{
  "n_layer": 21,
  "rope_fraction": 1.0,
  "bias": "none",
  "init_std_qkv": 0.0444,
  "init_std_up": 0.0444,
  "beta1": 0.95,
  "final_lr_fraction": 0.0,
  "doc_mask": true
}
Each number is 128 + 24 x the weight over its row's rms, rounded and kept within 0 to 255. Layers, rows and columns count from 0. Numbers have three digits each. The size before them is the row's rms in percent of the matrix's.

# layer 18 MLP down (transposed), 512x128, rms 0.24, rows 138-171, columns 64-127
102:069137126141127142141084147117072105143100148088112090113113115137150118097139192084120138142121097198107140107120137146115143099148144127122139155126130117164135102105130123118159157117114160
085:116126126133126106140078136080115139129098137133078137095133147115128125128081132112159086113152109168156142150158107129140115159145145120155115157115117094073121095094165125108127107139054137
100:087086102172113149119121143051125176182130130137147139112142146141098123119119097116134130142117159109113157105148112148167153105169140124140124139161125116113130142145119138116165120135122095
098:121132125133141138148078139104094130135162113132172135164129119156157148130132156106160105097131163112129164117105133120154143103133114133124092122111109246108109134142091157138129102155105093
103:143161122094160083138101129121155161099049102129121123080125104132126111136121123122146147115124139116161176154124106081128116126135137151147164163110169172137110110122124135181123129116134120
101:119103102110141132110105093122133112149130155118130129119127118100119100141118178089134131119080160109125126099097080124095148114113083135089152138101101168153119148103047102152126127144115117
099:143155105080115126154123112114132114154148119096134144081123187082139139141137065130155137121149129114168130086126066173086092125119137116141119110087167116115156153102108099118107150092122140
102:144118119157141137127118114155123140094050137113104130106110135097107118100146154134134141143122134145073128129133142136075090118148147100150121090139154061121149126079107115116079120109113139
103:145168131122159136103104125098134125188079101148122148107140158159112092143130137148159137094148126182108143119137112061100103122123152121131101154083124102133134162160132088110141152147144136
112:127133116143138139143125127165115124158000165115189127138102105110144109105109162153161150131103144108127100132098139136120101136099134087138164169143141119138154154157136153159125164114127109
093:150153089101147114121152141130124110139110119099154134135130112160106161179096125125147127147109135149168140102115123106136096094160108108152122124185148060140142148146097166172112115094134094
094:116120133140158168136120091164156110174192103119120146124147118184104115088133131115140131124132177123145149133148165071131082132133133125152118140132104173141122137146134130136121128094101093
090:114130133153148123124085137093116099114127156133121113078149088104154143159125080123178165132137150099092147113127127142112142132131146119127150151129111148113089102144142115114085115152154118
097:103115123113088157122134104113099120084106142127124124134153116147145158106131133160127103131155139092145126159101130071138145166144144134158083177098132148152159161143113127093101099155168139
098:072139115121141170118123103149142129126248142140127108104155152179140138120110139104140135130141105110154123115133137126089158093116109126108098136122145083160123145107140149155124128142098131
119:120124188128140110102170120147091141134137164176119098113129122134113164113148157128116116121164132122118062109100135102122126148100135103126126132123168108154131153105135094135157127136128137
101:121119123151162135129157140115133125087165122115134158106154128102111134073145115142117123117143107149134156105141177153131099088107137123154164134113111144153145120106122136095118187130177098
088:124162108103129127089148143088139127129167131107132112139115138096134117136157147133118134114123129122126089114139054097157119129106113101107108162103128132137147095129134127133100125147162122
115:142115147111121110108142153127115126124106146173137136141125120115137137154140097133142093125136131158130109120138122135111180114159140142083159137125119130163139127150131148142150101130092111
097:116122118121119128096108092115159101160179155078128112113180139104138133123140112125101157103115077117120089097130113125099112102084138136141152116141108178142132128121129127169144104173115130
091:150137166136115117123176113168067125150105138130136134115125167093143141157141132141133134137163101090146137124113101157124138143136131164151194163135116172150108116135115136128128151120116132
090:144148119119118165115155123171126123088138104135106124098134124183150118122117138155133129146152166122104149154131135146129131120104128135132146080184160185133127145157135107103108124130104120
104:089135108118119128083132152116124163161148145180134113114113145114081124133103145096134086127118122108083112081146111130130125129128114137144124094157118060087139132137123089131145123104153147
097:169129155116155085101101161093148098128089143128154095114119135157098125125148118081145082100115127113096148096161124096156111137147096115085146163147138151112105150108107136139152140105097092
107:130130139117153099125138129137113113193081131082110157084138111106095140120147099085106099084115113103159117160194111095137119115176100112157148145141135127115154167117129114121117145157104126
096:153134134117148143103119145111124163126119115135171168110124130186110142150085149130154084127110152141136162113120156103159125090127116148136097125154131045135102119113135125130154128121148115
111:156137159100139143125140119072152107137103101162113144152136157126109132134110132114136179179117151117133126133127167115125113155138102104159156119155119132131111156133175131104131183125126109
103:135146100086087142123130145147152132128156084142151100144109139140134121153113166120129155190123177145133092131115130119151110119099127139092144108156124089078134150106108123112163110122135101
098:144119138091141129081146167128155123120110170124152128145101105156172157158103110140108125115151161096107117139113118162125127141116087113113124114146112093077136118150157148109140112171050116
115:114108149105086134149115154117162119132168117105128141151169135163089104111117119150120095132150142142190124138097122125131117125092127140125106122119097160129127157138102125142123117088189152
100:156099094146134125103089115093144135078103127078123080143105137162125138155123108134161081132141151152107156105131129136148123128154153177119102185120124110158092123138166118124100163149121167
091:140155096111150101137158112137168137090089162205137135142093162143151126079176110106099142124169155166140102113127160114150120171159116093124091147108125095110105137139119111131151100095142109
129:147112154117093146124139105102101117120132136132138134113098136144078189115134141110126105151097101178150124137120130142096136168150127152103120156183102123085074125162104142142159127155098116
098:109136151132133083121144129122122111129122137066182101091149161162102124112120114122103128084094173137129133096116131091155148152170113135170113167142088146163093145159160139101113126117112123
# layer 18 MLP gate, 512x128, rms 0.247, rows 139-171, columns 64-127
100:079133126155094133117144120131110120108157162131119108090111150119116171153131114140152144172126130143108112143129131087135104096143198141129125128071141109127102086079139137140120116140170146
097:156113141148150090070142112117137104170123106100124101177127120170143123126150092148138106114143088095096105093120136183074119086102164179154103122153146119116099128125094144149088116088102093
106:110111156157161091096101122139101152145167160135141107152142111159116118113133127172101123112113102134117096135114126123145138124150113171093090117137112104091138144163116120179159132091136084
097:093130142183109141140178128131118137174093131108083102138131157132132126131130130140116105112149122113114135092127135150100152164121116152083129120117118103169051155153083126119156115129141112
099:092115121128140132098121102134188121142134152138121098118134110109126074118157155143137131124112134099140095140107116118069103113159111137141132123095128120148095099145116152100084115092101155
105:139081129094149143099112128156166148120127098144101082121108110098121115140135163146132116135109126106110169146119119141103108138127109069121102081156154098134205126138106122116146134135166147
099:129106103135094104171153137140088122126172115130118143144111152148073118116116132152100121087108149139124162126145108114116150117147112142137128080089091123118138168151083091103089083103156102
094:119091152096064159144148127131133132117130111137145083070137132155143145169139124110138120115127140103130151117120109155111083153104090150150123114109116102162130120137123125148136107101090179
099:143124147122127129145110154107115115149144115114059120190135141107132114146189133136123137143128134143140145111102125128162151109129099144104141089182146090102125112084119140108178108062147086
092:173122100112096130147119138129105134109191098145164161139137153159160160159093152129084143154129149088165145109137136159123147121114141118150115104128113107170145069133074148133157097119127166
094:121103108109102105123105124114157133151136142157103147145124155127132072160123153150132106159128128117166147085082125119174143088135137136100114128133115112153115108178150166162122110119126174
099:116165115138116133129150134118127103112112124183114119115089139127137115144144115104181119109125137139112179116195123098126154141136111159154148163111126137133132124121117140091060122105169095
102:171121136122136124109104109152176110172122124117141116133138101129145099121136148078131151146102143137090102097121122125140145110112073119121159113131135131108111131150116172138121111086143147
103:112147115136131137158133137142140124129174118131170108122108148135139119090134135107107058132131110093142134113122091129155152111125104109119140100130166116172095105137163105147144114134122091
106:142106148124095094102137099145138153094138113113150114110102112100131116118116169129098142122130162088109120101134100154136122148119111148122171128146155107114116127102132149101120123114109116
099:145171085123126144156138145126105152146135138146122124125139120125152129171168104109130151140118137163125160117155136117149073143085110096123146145129116127138147133132091140106145093120166131
106:127074122083118124124134107154104163145157085111128129089109137187130117123150178115074146105108123186155113173157111153173135101094139107111116148135141115123122073117108156129109090112132088
097:099131134142098137166094117155153150177098140154122087146108154127089114118179162138098134143125140138104128120123126153126163126131125126143180100060108142152134155130066112128133149115100128
098:132139102102114169163143154152121102104117070100092149108077120132160109109129150150161112134144114094145093094133146142125120176098170174113117106104107110147128142137093140128151114138123141
104:136095146152104128133136129163123134123134110099142137117128130128132166169119112149141109124120143125113113115135089166097126125098103118122146141144129145163098121112138147164148096123105121
099:123078118114120147131138090098164128096151091144122149126117113141091132202097161164120116129154101111096118106112111139178127099134102101097133096152091142122107166123125133132090116133151183
099:123086157143161141184151124156137097101104120097120158140109091156146156060131123088104106110153091127134144151156122120144138081105107121101082106086142115121124105138106085134097105117137111
099:101131131115102119115075075147151091089114118116118096094113114132138134130102119126102099105123144163085137121110067149158136063151130140143134076135135126133102124112102128126131144114162123
098:156152136151152140120091128169134080140161132135147146174140141161129066146117126106141087147139089145145148139118119140149141101152110130141120141090109089164166154130116113148098126157106111
097:141163156106130134146090143149155136115144113182148108125130151193081166146092124136120134125129143143140148137153101095135112096136149119153074079125133156120121134102122130137099137139139149
100:120161169097093162154150063133120180116119113128143116151135148140110151152149118171149126143089106151126166127141100133108084179101136125134095142124141113126100113114146119134169083116083162
091:132120164099102137092130076147136108113104105117133119111106143124122096123138111093121103149148190081150156138090135153096114165127113127129198108139091098123154127132119132108120142162158110
093:138124159101091121170139125094091151102115128151141112093108100125075140116130164128095124143072140087088063133115106135137115086147145131120129134091178142136148131150121125132119136114122118
097:165084148099120102164098102140127116129134139153158126137171103168106166131152159111163157138130120133129166135119142148124112137127140148112148118099131107116145088123165122113091165161140123
097:107135175140109119135116133109126120153146143115098153118097130164110155117076104127132146116111121134129144146163115138108108114122155086113097083127119097121126119090158175176157140157165071
105:132112099139123107128197089150120111136147097135161101129128126138161109124142117105138109138132079137132105133116082118117128145140116166104095157126131128140106156156081119128154205146142110
115:111094194155134088125123114117155114130161148188141149146130165143106175125117145112117139130092077100141123124141153097152131116157123129163111113125134092086104119144164150150116133170153116
096:068114120114134109147146148161156128134125133126113031092102142153117125092154108118128138080133153165098149117157116155128145104128147122123150165116166135130103160129148074144123109149157157
# layer 18 MLP up, 512x128, rms 0.268, rows 139-171, columns 64-127
099:167123095191165139130164146134099124145105101114158140136137109107156085118146111122139162113112130135114125093115108178120087129106098164115090150103157091162115118150121138096123162140098135
099:163122137122156131125145136145097174142154157118145122116139157084141131120143137143140128127115137146120144098180143149096152104147108165109123115172087154145093098130095149082158168083120135
095:144145147158130108089131123140139144169105138109133124092090137193122097173144160157070128073142111125134120111140087128137134135129142127114112105122143128136136095100136147180117111082163168
098:143124105167115109094119110123128065137142153141132124111128123117133129131090076133195144145115108107113116143149130165121137116118155085134129144136106128117132142140102116113106092156125140
101:092168106130094170123122165104127177127112105154103104150124156117151115136162105122202120166121141137130157138171103125133109111161147109119090165134127133160129119126131105106127113114113135
103:130134107095126134088133121121107116135124130150138147150135097112138147143113167171168176116122147094154144117113148130175137090150118117118130077115175131153137102062142097145108140129105152
100:094125153119120142134130133139085126165076140123162143118084153116129105143125120120069115114099135137145102131139138113159129115119106136137119169123120106126115163146171150134136135140156131
096:054131107166136138159122144138168092110154158122133131131101094131150123154152151110137134126127108128088077129118117161116145135120092094131129141126104148141121132100145136165130098096103100
118:056190076123153158125130115128153087133110124135137184105130115100147094136139083165125153131134091114109141104211142112166099144121150117154129132108112156173099125124136137129128116109098152
090:125135147107134148142096082129137109155114129120102144113126114091136089128154141140126145103158154121083110159146183153140135127094159134101129127072138176104125133106140091156138131138152140
101:167160139118114116132115123147088134111142176170154081138147107114107161183148134139095098131097130141141131105152114144152131101138147102165082158116121144149106124116134143107190139144114112
094:111116126143112102129163094110119166131104055124142171132102166156131108144110117102141128137146126129125130120121167106161133145102081110117141090140116144104138131074130142076128135104132133
106:183115145108123122127136106169139141127153135117119081086082162087144152134131136110122118118120121150137083139109134118109102093130105097143164098178090116143137150187152172128107125099110143
097:141126120123118111149122116144126102083124112130115121104143149125162148178095124152134129111142082117124120141157121144140134115084116114072092104060135138143128111129136140134171157137152163
119:118094131123132136130113116133135167124142158108139128134136094149127146117177137083152102094154145159113112160142125162092130131119143114115166119145115101107126131143144115142119094118170158
092:118136110171130109163141138102101152151148177130165129104131109121130155096164172078140112122126163143124081177127108150104166128122145118131146106109144108105139122162114078112153079116080121
093:103123150132101138116121132149153127125156109124170131106107143128097119075142157105150131131121146166126147097117162164093119116137137141153144110111099160124122159157063151127140095131134133
103:155154138111161090176112152137125159118125114101154157118156104114116116113157104159122140135162136145079139112175123113153137094094137106197144117104137136145122082100142107121124111132138178
095:157156144148113136128105070097099108139098119140123148117121118168167148119096159126091127191134134135141111128144089136151153132107109127116122113122125122131105120146125170152134156149092102
099:130135110136099122110144112115093122140104136114136155078125105136157179112116176147173107110086094141129116085134049118102103133118109119137130111126117134127115151135094164152162120176113127
089:142098186164128122130085123090142134163162140135136113124111149178118161125140129101104136128112107131120132129107116113181086120146144123119145117128109122147143118121107134157127123131119138
101:089136139123103120108116130171094109138142157152123112150101110197121120133153131121145162084104120118130122096138125117160158159134158086120111160169101133124142103128167096110165151157085105
097:094134093090130124146139116170152194135135126142099099149139136143122150106073099148157128090141167099102110138117152137114104180112157124119095161125123113176133167148107148102078112117127152
112:145103096104107117074109166175146124100129125170140154134139131099095145122140101153139162132139120165086140139093137099139163103128163149137164080124134145137135153126084151095118077154148112
094:143169162147172106174132121120079141138117144102114113114122122100134133152113099128126123178129143115133125130104101136130147116083134149117155153087137124151097126129126128154117132115141115
114:131119110131117131125112113144114123131115155139118088120142111139111157127127155095150088124108140121139161101083102125112144119166135137102167106129106153126140150165120174050135135147109144
105:083120127082134118132132147088204106136124128111137131089133076155120089103155154111106113139161142135090137114105139131144103147149125140080148118102162121125121128153134115131122103095126142
092:128155109131148140155129118151116123142162102104111089112148154115110089154116164128103119145139110181130121111129124154104146133106121137134176124136163167161107131096091122124174127105186139
116:146116113152147092152119152121100122129144174099116140146103151075120102126103128135088122157086115115105148101146151125109146161145111152149137126127139121161076088092132168147131112137191118
097:139158164094129124135085129165091142140105168143161119136103154114140138134121135123169151125117136152157108165140116147074084135118139094127133087164148130096106130132133148147139071122161139
096:167126144128104114162153139095169118146122129042130089115138091093148148102118169120103154102122135177115113143132139146104110130132112183116141120105129133099113150128122131109118160158122127
197:124120144119104119136136091130093098130121109121128127101084137133083153146116117086128107123091132162144131142126182153134130138135092157110107146163159134079086145165089137166139126129114120
095:153092102121116107123123167149108172131135132157120168158132101107125166111151134142116174185151110142180144134172168177119129122092119115157154112132117137139160100119092111128117110095125091